Each number is 500 + 50 x the weight over its row's rms, rounded and kept within 0 to 999. Layers, rows and columns count from 0. Numbers have three digits each. The size before them is the row's rms in percent of the matrix's.

# layer 13 MLP up, 512x128, rms 0.312, rows 137-191, columns 0-127
099:424457511451500517529567447584587342572438548516521505467479476464530571431530510502484492507562539484480471500516474480539426467470487565545468545519554519454524494518452629591461567461557535516544533489487602514512566463422460479475526443469487513457432470513390437374508424545443522515414504530470498468509419512582529452508477484382561482512522367507520569516514469499526513513428
096:491516497453517510496555554504485552519457460471528542464535409542517448469518524460420465505395443541536616484555521532498472521502480574493472544541558445489379522520513503573492481543509389526524443536522507442534509588595561518453442614508502510403513456439463509413365469532524477438461615560446482571542443433577528540551481455452423431479482475464485460591483468508442484454447
101:445507566482578457495441501519466537445434476496457552457526455497497484440438565447456510484524479435425369434488532514466575560503424488448600528528563459550550465580621497512463500426612555460481481553536511545522482462508548451551542575417527522548477559504438496459559556463456490424371418408512517581506453432519474476557475436501497571499494410490491453471508532481575481489442
092:384471537503548551517490457462545473578604431392503534549471484402494448509499634483433473507507480505533444492548496481582470524538491491442389510493491585513554574581483486526527524538493617567534495427456519513574513475341423479491493503455583522515520604457487493519530476493459485480505482501485492455518546452513453536437487555472623532460468581567436506465488484510432536497421
095:575489463591482442553459498482491639478521432453460517469500463580551566381527549534482480539480476464481495489520517539489471520534462500424565517442473461578495497622555530594480445523606580479579578549507415574512491489520509529395466499442554532519487466518491462447507474506446463549460428444416491488532503558393493525509522473459536473384474391529478444588508509463559471443454
103:442436519497473514487505550518508494506452458652483515551549577520394516415581498470416457470508512460487429446538526523571544578521460482482524483440581442487507518433448442440462430476512457589562529445481495493547554453488540449422519455450552530491557451494475508531553497452460438500450557435621492556431511535560544548463483464401459571550483437441532644530449465466539447447513
107:531445532498541455567474537520424531517502469426507438453485514508455494462530518572492427585418484495657457506476501511573457475459475463454523485478516531503512519424498473458544595532489382522566551417482573440502457471457483452481605522511496492434535472565513452405375532434519438458443586456490510444641539495466561558584461503430442502503550524477530518439588518451554485504490
110:510403449595503431435512458462494552513584506526533459481526525426507499511473468565496536531499532484485495497439509452448540400528546481469472525566527510523540512456560614519546521472518597505345514507438514455478454531519529517459481503527368505475370486384391544499544489516482462539457567516579509470451487510572534422475485525529623460568485470471583473530534520449441414420512
091:442551520518468519424616534501512497471574502496527517531489450451489468446472595514476394590472466530590460539482472521486490534497501508438467508543462531565509446405518519485621429531531438525502555410452490659565469510506528547468526411473467587601475424508484484480577463571502511502493495532532491515344488541477454496519440563569452458465513444516577432462545452553472450457473
095:569477478443463484558539602560482524530560583522542536478528587562524478590436527559541479458527480559428463481551499435553546453449446496470495393441546435478559415503479537542604562457460498501416453527451569570496503528429614589516403575531437498492490492519488499525456543480535477520491457459494478512550569520509508406493352531505549450498472531487463422447557543542543455544566
095:466474527486595493464532461555540485544497444432614505415541588532482557499474412501522489454559515438490485541476464578512519517439456453575500441601560543532585541402446512466560480579513517505482549501417570510403529557418532527479529518443581536500523474574443545418606463556493464433505528482435499458404449425526479546501463437520490411522507497496548415499514567464478507396518
101:563505481569491514467446511376428485488475519409496546520528466531485481470467445611491626540480421609484508504455454481503479509416464561590502594468542542531506510472486442368440497471475529509448469516513540449527468519555444506611479543479485500524494576515527377584490473421445563526522618489544451542568472539401469521428529494494522461536544540414519537560423503464500471494504
100:453516511508528556491522509526563433535455457525471496612550464561501479487565487521566451576465485570474531531641510476585556483492493508448410489549488504438477457553554573504650466433501478404490485533514522502521438358415441519438443546530529454378565463565555461500503541468457514499492478569587497522540482505510523520482517541556431498483479531439502560604457477467550580576518
099:530515490411460569489464443459558504555619506466438494587505571500542494408507525487503408500542415471514526541534592482456448426538608507503389567457449422494507437454479454509515393460566540441572445477611488545514586592484525530503464439498485454515491475448441453482470497516535481502523515590565483496468456487437507594610513522486524456459501519403542557452481498496522453584540
109:437543475590426449497523425371587377517522546568514419562535517478600520527641488412515491480471547490518470537409583513533484423459464458450512381481509472566545528503489418494479470514458565596495446433512490547547491510575470503497517428446522500546422454485518545479508502496558521510510469411499499548463527448495568524452492504380551441423475422510446459507500498478520537461485
097:426569564435461382434411460527523525545458471434508509572528504481495570543525556461473536525542469498539528538487496470460554501446465550470442403454438508549528588495484572499550505446518573587515421482487505581542558473465560502492512478407525580410500530566514533429420559471515465502539487524521465355534455415586443500460541424552486506455485486582518462568413563535493562523438
088:443482483535429382382519558524480524520518444445514513510412540560494493426494561567493453500544515429537619482479540548517457531523536433383616453558597547490534504469462450441461462476516477547452405486536515464415455474546532466463509438497519513521465415491494480488581551440501479403464488431457457529447485556493448491467497437560508563532445496570578482620457491492562554458553
111:498509497526479469457647549530461426594567522437511489493529610555545459599623469521501481444503427575493497518472506448502461569495463466513454513410489582447623477449575545524504389455497479518423458453521592517452508554503548482503462473493492547536581504495505587376496399455540457569538498501463507553430471522514576466477492587521483451510493501495462459484534462479536418552475
087:502431477553518457508484544432450409493452462482611603430548482491521502532514469488519446543570509482451543376523503490545608518521510553548547512553580407554532535472517458436556485545563502400508443551424497476423549489467505604510420585456464524481540479587525491492593495457608519514497563534561568530531544513525446458527461486451526342503561485538441492528509442517501528519527
091:379449578397483561461504457518534466551589484502585594599512478445573528468525483464486472466409428386531547543551490568496517422529493559528512517465524524538449462445508528470463410487544505496489477528459495436562478445411563584431501439578519462560584494474499534472468517412527570490531479507599527555428565468496524530565563517486480534589537538473489581524458430535514518573462
089:495563570473584494466537505524460520518590492452455489523553548405575520549504544543459499550371504549521439440457458580529518501472509485478515478544461525481468524471408499501543508478531437528536492404400419509491490489503449545586452477501598480478525564495424533431456496429518493547506524505482390540611519526608551511464563494516451524391476592605397472575498484555569502531445
102:479509539535516514412500451547534528559504412554533517583527494500432499460491552494502595540465478498395559466539522440474473446513618451428496492633510492466464448479591439491591535506528453437510501527477529432520539530453552505512396507458522481453453474481522495522349435384392464483466558555506558547489382565475514571497463477433495528502511539535462611517453514484505526547447
096:496455441409482462466393575452484467385428491542408464463528574503441553520535538444536439509573482481484628449548493478470548559448503479503386525473533548569567497498510584434452436517530436461559550539459466513503493401549535569520500579445558486495451565515438546491439454570432451551535505465508415471540532481626553488463487527507457584498561475421524531532508511508512495434474
086:524478462406447423518450437476514491506516550524599506504424444456486510492577530582571473488492486510631417389532470523420442538460489503511422530444561469488532483609522471433453484467436591585426588496522494576510517432388482442507429446569436532536504429472548539457464423502540493593483563530479487444549510442560529441466555497460423536499525554526514488554460442517513483493462
102:487507400529480508509576568516486464452440492504535460518407503543540445562589570569434563431455489485501477513490515503475474502481549540600505524528525476500519538514435499513397561567450495442576398540456527575555551458500579436432351472509375501456512491499460506463471521512447627519546526563399524502532608448497483459557518539465556486475396484455510501496515561499589484487532
104:509543473497449580476531511444531507562445578497492440470601498479484429505413432564442498520517598484529458536510553513509511467485444510526562469507458529533517601587490549509546477379403365636496504459464583520503510451521474578541510488450606566430573453486539545529555460565474597536453456526474427468418426530548430501532504486532532545446495464483474510519464483496501402453505
103:522558470517533514494502445577520457520518574579489555551538508537484469513553601581514551532557441506540502462487405524442471534617515515484613524492512444532466504413570535565486456395576542472466515479524555434500532505431508517542529436429473473483505535501428565451441554552457410466545468466441535496451401509422537559445449427470479491632520460463494572546428539436436571485560
101:435510537478489505542451554585475419548546481510422500500447474516444551550446487550552474508445557437531446349499521477600462542493348530518469487607502455577572552503542460463507469500435541515481565495488495521538483508413419474514510496521462528408582451567564498508509510533478503522555520398518463473495492491509508554485519401512449558574378520613521495544410521545535561450529
090:511515452539519504557415431527552472498436506580490512611489498487443458477507521521523562506495458568490450464448428603526517437608581567572511506476513504462562484539518462454422536533480560545510505501488396530422603445484462486442447443504402590448547489479548561458551461528557534585440568431486514556445490532453512538533552442503443446474413400538573479405554508489526536489425
107:538467522476489543569499557516567533568505464501629562551515472547481554487485471454500479523478482437458582467451558453581577455393429543487500483535440435468508467540524502496508447544555555434571490565625389494459525456427477500477585527554478507560455466540526459503461475432495497508519401469486449457615533516513478520411454524403528442504499467487584408470377475457483588502528
100:493454561517507456524553439461488475501559471570436473456491562522561497510539536433456522413453553472511526447411507471594541474561488451479429473504514482443398539444573537440444397542435461549517488532617465431485517435414542515536536517558460505505407490490486503476502484483409426448474583496516479476465532555507597510477442481461516383443610527524570501562435464554579582565543
098:496444553470493532477541410478571501574488474567546468439359455483464541580470578595504422507467519518518540514509549504565464466493584540473548524549368428465457486510560455542430513538447418573446512524422474549519488429475499515551567493517514561496503442498477491503553415447467499441447486588539464506522389593603438405516545495483557505498484577504555473510542459517519522548598
100:452464541619452486487525518543460467497522474523481524566561553492466426489537449489438628432529563513567603589538456483496500510483597455599495473572537428533577469520494453485477503491434422543486479529416516520515649505472533509426520538512487523473515572471494484426427528432495446434485507507420383539515492496506427517390480507432485459487499393509546522417494565519545501519426
101:501555513515575476456504496449597518500481525495502558484533551469497499491538574396442476483406368491530494422483630417467518473569503511518515478575556510596469579470482559511514467509593511551519510511583455518495426495557538550482436515421515422445546506528531503561468441500553461508394491382541509512549534524501501548433442445497512540555540455497468433571548467540560627414541
114:517524500507473467427525409516532460426567629531577443513498594562549456484494475523563459464515452593482496643514501593513458420567566442495470485457507501469554551570483471471481549526478508451410436392587465502468524482484403461520488586528443539443514515633507487536462510542457548535439514508457361463491503446503457455436536531501514447480490546536497519596517535559504464484493
106:555510479579563504539543609415451494548566425494580419539418558553542499493552574550467475551515548509470498541504482546507497558402401493542458548544463468474515550548497422509516474516503538466523394490562449519464466543506413517536500550548564555502418437518430585419471447564474572475495446498436525570426557492532541456498468504501568471542429414425581492509531393499434516446465
103:529498515457483462465492550534587512578531525458485606455491519498551569489543513425450442436570571491434482498509502533466478513528459530550343541496593469550503517554489472478538531535531491386487427442568407500468416542583542497577518493451314595454465529495464553454387494451531522479548591512507473494494544511507528521544542518490488466528523480459469416525473548562540483479412
095:473457552601492453537470568449482504500583540524491515507582420601493497425522409614490406556529487490502459551595458534575468451510484533516466442437552514509566501557421468514496470393539597370495438472569428461529464467501494455567465416498437498480500513506541470416536419488496507491508417514456526535460536553481508446514509517516430558554556535442383537530502465529434561554488
097:558440501489475465480475419470562525481517515495425563478425499521473497602506540587458471522423407524411580503521468536526465414577403500528588485470534431507410594584510487493441465450555497479450551535514458483539416437505423517532523474470583555538573482496521517436514560408475530501423505387531465450520437540508522520522470490482588441478448552497476432469495516557416537624471
102:483474413597589484469454507501461456543511469475480417480454521508484456536454547529501476535540526569448512575493467472540584479515497537452506500498389492503451468475482409622512417556498566471518429560483473588485497549432457603533483532515557555443515556464507528561498533478351434479386526499579511485373478558593493465567431406550532449522506542520504544543443504443472466475501
093:569514474498546453560405463459537510431538498489612415447532545543544514511473525578588499542566574453521406486466543536474447516449531457433540414477462573522543566513512471531498381525511535529447474493576407577524510457491538569593486472498435562566402443468451541525513504561487404488477521568504528478454565547604532398515424485496483507510514437493585411445471483477525472477535
097:529453597573477454593566527580485577487483455516442467427468468421509502421439491471399500510475505468508502523548431501560511534494518589568380555520522503620467482453402518477482496482487376537480573483476443443573502520509436421374512434444522476506545526488461559396504493580512470453417516407503428515576496460497548515551464530515547541510445569532488538528478436495502490495464
100:512530483506566523570510495545564469542536546519445488612549537509474436463469474521510396519523444576630467452523474463569536552541522587553403486491430478427432575379537479482529575513604499473555406488466464464459497467562510535435534445462477515423458425503526461429477591543504495419510547463573487449469536568433516535494408544522476555538417546515551516555461515539502520431537
104:546471565547506452516525462524540531520524462488436510501497541500480492480489620578514569552532486514617447547458456515553365448510541535408489550515515476382461533455529521476486489483540449431541625532528359424477530485394457439615545482539499502439521473524492562523562482428456512567501408532506399541439455550433467511488475458478499508524403470451549442516508563468463480521542
099:461496492397510509520571558531509512537523419531474512497469462498437463536430493453450419543536557482584532420408492438605600487484510516476492552532484546467520456510528451530578538494529508553439547496527447580451480536395413517532571459597526497558544458496413536493512446393454503430474576393576431535484465477537403530515422484504468539504549551460506464640520511517477542493437
089:539495437484581505524494422596475452538496517445523486513498552585410570414477572496458553534477430525419594449543453497529496563452517426542498502510572466548492486558496552515411614531627479471523409455552556434554496471545571512498470456489427455491491550520496488522406523472532471569491431477505450566478472412467506489462526374529491395590460477474474505531528432557465549558512
100:510516501503511496511511532355508483459358450540427472542542536493450432474568496479485468494563475624464534535470501520541407582545443467403489428457519607471606463460473561539518449423548476528477505520443482488500573461395467482460546494463543492432477525450450563464474536571452522475489472450577564538446565509589436507513542477550588468512500486456449506522509471399492404476563
093:492507521468488435414533490490524376551474502548432486487560601565438539424482517522569469541483463473518507471526529458460544470567464516548525566573392524462484485450572616406490572442466510481623565471482392523475439490523545612574457505507548508479517452507555529507483452427429575446491526578496554483528488533533491600496491510464471491449502467471499523496561419584509406495406
102:446547500538474464447414480528445492448620548510492507398469533465422516555571523500500473399434417444557478490442519547425555487481503461502502527494511490497477466457528449564466543483444593528456537510503541421524542523420442493477512442484383552462523407528536531462558443542398467593578471530491575445448434460458509531638507517516471496573544543534579509385498503583527486508470
102:555477421524470527473651516460494517493511430536550552565522515525498486499536437555435565573429428592456490440438497588550565512510433515388408521574534382531501490456535556539515549481578463538496610437531537472468398457529488450496552547380544524527480542519418451519500502516480566453504526491491534563540528572473477471577494424510554537518443480487554525588523488443461476489459
093:465604510478398595500618557577484435497521523450449469490482581514510471392541555510517478537464470437556567497509536454450548488510562504585527361528523472512480508559494532468476473512495495556552434534486541537509515533474542541439490515487525529515547563494516460492444550541491531463553555461482394459510524409523395547508460536463507552497563523440483432415440369524531649540450
093:463525508514502460508515510488560429520610516508484488518519528515550436439456528478466468478540513378472513564486445457446455450510463615461524562531474418508549480531557428541505438532491491564487490473497529559520460542472449605423433470471486491545495489524478482523526583492490588486460611595539474531533494506588585591402424409524589595405527460465519580485577517561430458551561
106:476493535529543508500413474526499514524545616546444480502455538526493556448495562517542527569421441449523510548424426545479515497574494508467478572451560453516526517534447462532543535499602532477574455493530484400457504503526480409568417462470473571461521583550511440507439474589535481606496471494609378459483552437463448466397510429551530436542538499475498539454549451392582536532446
118:486474608545459605572486525440437399524545436523494532524545511568464481510571487500386401415508531429470509556471542534463473553546518640423496531471529480598545511440458457431457496450548464415536534542459497510490500527343505470523536519446503498591458513438497505495513485483548540471533462441454509445530461474532479565573528495539482474461520496353522410494535521556497440512539
094:541512447481581529410557446439505498497490414405441485529491419465577515542505534457571481548521498456578497493450524565448493480603532470450574432548481518486403471524556461501473460528386453519437514561525529532576496576413567474506587442510513510523548408456443466447475579503485413545468441620623494503530481485572492443423495510528583460537547526478476465481437525495529531430501
# layer 13 MLP down (transposed), 512x128, rms 0.296, rows 137-190, columns 0-127
095:495504534538507471531593486510530433429439570503548527532434450465462549488464453474519536505515456532505481438545622472492496537488466487484481507575542527512406494533494555507448531488497526430504408473436521475520521518427523435555475469596587502516580508506536532477574516554479446463494498487490504512528505551517441490553531476499506566464755324493521516481535601534429559488494
103:513496522494502589499461561528536474482379482543518378515493581510415475544511511527467579563455533570478457369567486523431477458499508464476599450522406530468565521504494492463486541512486460543439551476481537494559504500489370458501437470476510550411486577615419492476552592445501454439515499474621481506433528525479558479553571582494449561518512470563513492428491419530435486536503
099:505553476416562507521532506484481656477540597523490519518447391558566589509478443567529485541438506475505479489636459510476504406492477463471531479527521515539470460591487417554463489535520538445478556526607505481397506569582518513605563482499464451511439572568422490504528475466445444410514427564515486583467404474452454507544488509486587542501489527495519532478469533601516529492492
086:521551533428451510469541571561536435412480521618507517515379467520491473492533510473528569536557415501482519504468579496425453529539512494448498529420464489465488548510526493552521499415435491425485408444525531548531481555497468475424455442447594420483484500486463605495611443535527520461460498502512489478487475461514504535556547505435544501495581339476437551480558551513424634427524
086:486407449512482552610523451489481503529483554578433506631456495527450553451469391437479453490414486483457536441568428493402626494509471508537521484483610472476517419534519484488582516544509480462502498485455541434501610512437377480520492603556419534484532481516482572432553495470489486532538559453535539519537523525517533417478484460561486481523392572550516530473472488558588514523517
097:544538535499475494497498449529490557411553570469559522597489407522500522538482595483515484535553441454604621509623558503531482424451406470539564460511498488556485521492549419507467453504512518444444458485537545452392495514594497506500504569470454494496523573496534502433473511523491601497468546540517531511545410483467498580584494562604541486454639536470557466470438537401522461490513
113:500461491401517433507509552529511517544451509518481489499452403440550550467442477636526469423458455537539503548479456504492528479517531435496425484480467495585566442522510444564504478543489529504442567462482598546458458541444548544613479435469576477593467510587517478357465411505511417487502543447502521407455442535497394456452552537458471425514475524542515520570489543517581436579550
106:450382518513499541532457445372458462528534571500554488474544446534550499413497508568457508462528487483567581532527613414446417458498495396525531508462463548466514518476529435616407510482424542476492498492425448463487488414463481631481502456467496518503557437527533452509514573588505511545513484535517475491476551486504526573479458562445488539426527517476416367448471482451546485570565
088:540526526515517468589469438472502389550478443473543384591520468481542451509487470592477493521535406486585536418470578560429492526461531508512417504474517475474449578467521496462514515559520444472589580476493435515496446532440485447546505485604589502431545537434492512540473394457493381479463489550443543493526490552473545454488530558566453562499469520466413467422480577416451474427561
092:472437466504457526514468451493486535588448438471452526632479375557597545442516557512562532496535576464533548560494538523422477517589467538448527502549504470485477464602536581543422516490487476509467550468445491480498469503467570451455381494515470428563436549497543555505468540540400473532535475608547492537438457512561572419478614439436443559509450502476509559490502592552517492505535
102:451507548587458560504553457439634554546426391434490486572491546557499549449492469605573528512465561595578479461575534534449548488460493429384536577491437468543378558490473567536435486413465487485459491468480502503539491595525491506484486442440436536554518467546522502591562597496561501524552467553520513501558478510541435493438475454537489504588493448509473475427486472509494538532468
107:456518377444508487566522458528550579475508536472463550491524516489461469478461518459503448476478513345535520543554501473464462400506628438501499516526468379502554561471592560517468503416476545425505433528554583483504541435519444471576611428535518479418520560509529462540501525467555466505561373460497403535503448413466527534517450469530514430508468546433468440481434466497529547499493
105:498462494477516546448464582458487501487457587484472554527559569577557497603496454507548434611568551498464402512438442525503464535499592510461463495446497503485573599506548584595434445529565504575487483528445602521533494473571455553567463461505519507527446512481437523604522512503492425554467463494505445437511491570590450500531493442485387492473499511478565567465559515445397404510477
098:574576482457438417548566400502550461443524532562548592498488548493521528521437416568487573510509587541553506456445545480437520463551429525453519536555515594547401481483538508478521460492467471504467417516498501452464467455538453438522484389467539430477541518537495516561463489543439530443513462537517458562512531678498473492496477449467381512384515523549469471473424532458527573569485
108:475618479505508500456528540524548545493463478567589417486471429508629501504455450466544475547483591572477504401462453563494556484528531467542478479554476445522472515522398448515497481503438434508513512424447446491402494452506425504476491418581578516544507472488497492514502528509484449486480417477523427501551385564466527567516643480459551547643459548554522579459465442559498460492502
095:500490525576546449513486552478545504451463474528492498560380511543551552428432549571527431453564519475493426464542537459546545445442574523557547548506512593416558440432513553524484475485423535460452487453582498565480475545517449439461513506506485543534543382528409524602523507565417618494510484548556505498459508500480541516453518468471545514369477495502517556479544643514600444495516
088:510479501487470586433506431557605417517495527479516415513425525439471499500559475539472491500508496544467521558553546479460579576490550439465496551475546540477513517498461533500507477469452545467439533387403565529479490496478454511497520437476608468580527463454489575527502537462528380432429392567522505468534493476461539496567537550439447387458610617562420474487525470456507585459434
104:449538545494567428517444538520463486479540473441514568524459507461502506524510413440447485522484485431547537513459467404472470457568542567507502483532424466513551463510510503504462534484502502436625477598467462495460454443559614451534473577404477475506540548554466524538418457472589527519543583486558537569443532512590496513462573474443557454533426532583424532489442563554444642568433
089:574545531499523556555688459537615534473438542494426418603456507463487532473561510550514554449502516536547528501581524452415525521472462452480567538416505516491437455510451525479488542518427572507434462439526531472567498509533406489505456480535561520560540591457465497549533443482521477540494462489517466401461474541494583449553568537473472609474586468528526425448517595536439499518492
098:472547467427530534512518522499560558463500444397518390440443482503551450511490460495453547559548504531466523467590549449535504460457460512395538526493502508528511454468591473486478570528545463493541420464527582513467559656486498447461424390489436549393503472468540523578521560473438409454464504514585530547401466576478522479468525484559496558485489496526572541499453598493410549498573
099:517510523600449462525523508500561479439536473490561418520433512495515489495492449447512540479473458480463487412550519421563427457558481556498578432491464482510465437428444521501439522477481457496552509576550501548521414548496439436513542493482501490479484554476475387598509521558583431471611548545468613571521563507441531451416513575597526458544547365493525496576461507572418504497580
109:529500358523425528555454445490587556506534367485482531468494535595475517403464494525566490552535445518447567455421514522424458506499479397507484560442495494456489582455530534497441511490550516500512493447558505505487432520559442594499508464561500468485432404375579502555532420544539579412559527489487499476542526372515538533541431498512489544430503497478553500502529484601504513539548
102:585565504492460583502578464578387540421605493588570461557476479422538532591469587510483433488474582524544554492481516478500475458529492483548461457521491535428527459558368574505530494520503603502540399489505471514483454503500426498566547483574561457505494595515433472572496503486387450418484488481482495527458486560483524487487582443540514438424445537469546453553555479439449491482460
079:534528563472485542499498488498499557472429485435582528483400593523465617483566499510481456494525428553467484419510434435429515499487518526450502505437471500507416550464455544500499576472502483548508552477461567614432540695462427465335539539569551491559503493437516511570513451438477532484512470503472609492515418517427526471522497496488536465524468483578538578484532532495531483483547
099:525570605468498427517456463502517478596529466452486553570484543455364415487521577553409464534515441520561493433483420557490528431504482455551535519454497487558484532460461524482486571554479532531418523514457493547542468441489513524458506561543535506445538473447617536451412569521518550466509476584455390421410421435443454477454514434507478455518458512482391550536526520386470491504475
105:486438525457445485494499532408392438539528445540498467535415520447517498521470500663499489489462565595563503511554518504507501513564526516467485454544572458494421480548451503587559540484421503462465500491630451508474572560506485519586637495550480494546450490468499534581482504427472541441540548413465441526565496529416479500421544448647479466458522527524496487409477468523474553515500
101:528406449398460579505434466539493512577486488536575496464577378449557544497472578547511537520491443597539529531560516540522472482415470464426439435455526439535522516431513542462495463487511565522518494470589517501529459568491500467564484560494478544512509527541560521465415565492480473561526490413535444563583613562480561499544565454512541525598342518482441554512548490464478539476557
104:568479493546476481514498517478486507482561596466486445418501448508525389516576429545491422547489485535591554540508468356412441470516454527451483561471428526570549539510529581511445532510443540579487454531420466432464434533453529533542531488464518480546553490577496423518439496483527523418459423619532478509425532505449566529451497467519511514457562471542404597503504484403489424449572
093:509470496473493523500428484482463421441536550577503552473580533446507526510536522617467555446481477609420495512484479564444494513481545532484446584468489421521417512415492394534505598598556446523530569503568411483510476555474532460489516585563471513583524550462541499509462423578490502492527554479548528488508519463442414487518462510600403526510480531613461501534631565452487560514463
098:455488544499505547545477552488539560530480494495565503581526530531464443579468514483539472494574385538483526552558506492492607516506598578569506435529628559477489538487592476427479458492495409543499491488512570543500516471458510402601471440561470527491477466488517482495551412562481432452472569543539432523490442508431474468654460523498536536488497632524441515563468468510559391492521
102:507476486465525588533536518559464580597495500543482382488480554431430507542456527491509480467523512516590497549597548561451532368496430510493515572470564471490541489519419410509662604404555498509475413405486547444524478511525500544625525469504477604473437519480444498502536573530418454508441496478504454469518473466486445533451524489527510563469454544444533468458536492509493535457551
099:540490433483440557520405486537409604371531480479544525454506487465473517411466489454401509570569528476511524529513496533453491504504517470444480526453514560470528559456440401486439460531464543537418504476531461402535507471405481508430536465518418420517477427447538548546524556498487517547615525503484428479504581436470539489488545530471420448496642446524527473499416454414408492525519
101:554482498531561461479472440583555544399489449527454433454543461519500534451541579562533566403588502493519478422504480505601480510518519375502485462547484502403478452471580500394411547450511495446534564481512463507511447572500439531558621507461531569451557483505575447524485478569474498429561467532505455544499485557529444504450589516450512482556519601503496596519538576538546426555503
088:519498525553450461632450434466494459455511482494464473506493477465544466491497522484472634501554579573510486480552371572599472526577515432545474548499546444500521547522546432558467365549414522519526537498514560580536492464528494476560520431548481561500468462505489522534500437431438498496530498550498421528539568605557500539445453488516522397514397591550465478509511513497432379504513
109:563543573535473535508617464485472476486472483512557425446418395518449495505485493511584521534454476538445432540504648476428472481440417522509552481531437520461377480486481478499469496503508478459439470551516509531420493474511409504526440583583413469442448543525550472525412516489534483446576508573523457409537510513528529407450444549565528429529399428553480497557478525498514422555452
097:450627425495518482558465543481573516517466409555587475443507459576514455582535407509452490430521435451489506501521497519526503524451557495454456483554505498521497542512501527460537445523521424496489445515526495430460447490475535449523591513463527556554429589513463500415464505522474474546451495484579469497514483525519475557432442473404534536546481663425472552595383535434590531388531
098:552481534394496487501537498600502533490480528463526482465399517508548540460467478343472475627501504443427487491559518482411453508509508481505451470442503454507519488466459497526574561434496399472464457574470486466500571584611537511634475536502471461456545602488488492530489564456508495443577558477489435550493555482537461521480480559532489537499453505449505383514645585497447501501545
095:465491539442523502512628478466379480458555458554469489594404430466479564544504494533505510516499472487468569463423537486507528394566487564528479471559454602569467493428545460520458484596525477469475563552479566599492473453531524524478564452487485465454555447642518449477427617444552523520495544507577534503520461522456524558544449537553585435501464533580517509441446494505564471443485
101:510590414479489439529638534427449497537492552523496443601565514467479551468503541461568455548555579462497405486506488609541520523571560444540495471612490576452482410470512464476536513499502448488521526457607469538517400585499550470539500516489525453572402592478503503540481428447502487483533474527466413554444445606453463450504578471538467559482515539481481510537585529488500504472573
115:509519507526556493514472540435437560490490551481408535420526468465488499478451462551449524509480423447492508513540512575505589482546531461540442447553539499508554516493600381496512555557480418529415568468542499484567463504442561538440538658497601585489523496485575466381578494460526427534526513446557437473424539510435452605471374498468456473470465488556500524530507504529456455549467
090:420527544526494607571602486458472581554418486475522423512481509514611515469565429532559508475439396509507443503546448462604486491435547475474559486552523438539433428532582536547443585535554401485459500475505479432520516557427520411475555522496510510482435443564477467522525537500424492553475462531527500489394539543508511476463585544531489508491593582417507465577450486548508587508507
097:495523536511463599515546485528488570514458502529588473489393434480492565471464498551443506472511393498523510515475501475458556508402431438510483427601500458470449533622497423539513453504555414540449392447528552542564450394494447447458512484496537584432490461567462488554476448527412475462484424547490514568482531438460525468530471531477498465473443604569532457541507480625583551526501
109:579496475488437513575525525465479523597494522554598571511555528579579499513519485559449625449509499545509581462508487491487475552512413503483545461462433498442457367420447504535497590482532502575522503490443463483445464590469474480514458468588464442608578503533468544526588539549551534518479556443579497438511402481538485512440495503461467491425539436464500430562534506385451494558476
095:565501559472505574535389505484528396516530399586567530522478427582525533507440542489532489554478416543433476474519496500440468489414451464549441496526410564511515474457463539563528578491587551442510565494429520431476512537559423515524605497548547478440522456505543570359465439580541500548489435455474501443479540498539482489525352471491531457479579492494504504470563535491424490520471
099:476600568424478479520561562459598567538507500465578469488536566515542467615561513473451482476427480504583469572568511556494498409574482477557495448460419538456483426516564492508546414393402515573426516444485490456540574521514421513555533557430458511444468489587517529512506431584419496510503481526469448550488511448464527525518467609500571462537484535465565489585433479540562507508499
085:521491546439509523428471635495525525454465507568509470452515499484574557519450469479416494459447452512558484481465545579515502485491534506408512568408580476442522536506480497489636391450404566552497599495555485463532504506570414502518517525613491503457511523460522498464585501535468485492502502478519528372502501519555522467506599498573519460496476516479520608449502522567482388621558
089:498499558472470454492515504510498529515537556437439402530583452443691398559562487511430511533530522522503514472426521496452611505546502490479448561463515541554505543475538508472498441508520500521495430542470459413451493548476489422522497411500424609409420562561506458537533538488461458457501512514541465435523441496526525471501527482527535488502467693551530547421502430438541485482457
098:543541543567474442434412405459545474492562500562414465619493618489538416547508480533408622519486594558590476445586468501484527517424460542523583493478450507436488489540506403445499505471442463590467507418506471457521540472521464518458512412540531460524492460458457475478508496519557456467490468539525477456479552507487438530526544472487471463549442558603625499442466554528429552509524
106:427452514527454530534480518561458474521475534475496455514556449448481517442457474510503567547515533476548389495546411431409608535584539501417535501531506458505479579462571498529536475489490533483558568528596440497592529472514579479587584530515514506478471619477420582550485489438457547548491499518516527499443518513464556381449541473454553475535575529447583429424620502554454491438475
100:429513495507569433487427432576552541459481549454446532518516509492430490455425533432550489505624554439542458512516502546427450464461466548553462538560484494377555510490482462438571451443480598465579568402461543395394508596481502511458582417446567483508472450465516459495458501510565525450483458487513444479465533493526475504532462566443495519503521576497506667517460520541470508471514
089:515484499537565430461475421452462420459512506562437400443421506584408492504536477498479496454557524517494530554443545520490521471451538436545526528435514551552515454480492486544425447580506529467522413509402560429633461459395494389478517516453549460487552543477540634478405391513473531493529468461483553483524553518524551431459529462573568510503507595431454522551518505478546539465504
091:463513565495524477435546492477494449513474542463541450548494630568522589550489465432411510463450535459420535461500497460575456505498587511526536505511372555449459524450481510544401538579534435490555494396551471463528441534510451411491406518550509460466506572576542461543544447487484528541564494566402549444508569527517523488529577539468436585506474608439532488518522544445547578431489
103:520538475523504530539550536459499468483452520518558585442549549514619582487534466456383556510474507433510504549594566502508546602390496445414569451464486538464480367471533482435541546417506528486524463598566499505564444493523488467392493539431437432470517487451545507483543571469470447511504539514506492450512467475482579543419457416476427491522523638486502573522503538463503429496484
119:510518509466459598417466512494406497492520564415546470451559497500548462516534493529417402493584542373473536415442464464576472537463520432529535519459477502557509535508457451427530520600549442511436525527551490426513466579365486487507457459515510496481551525558596502555527470488430598557552509471428500489478488538523576603497476531570525617403566515506464444480569530514484528490500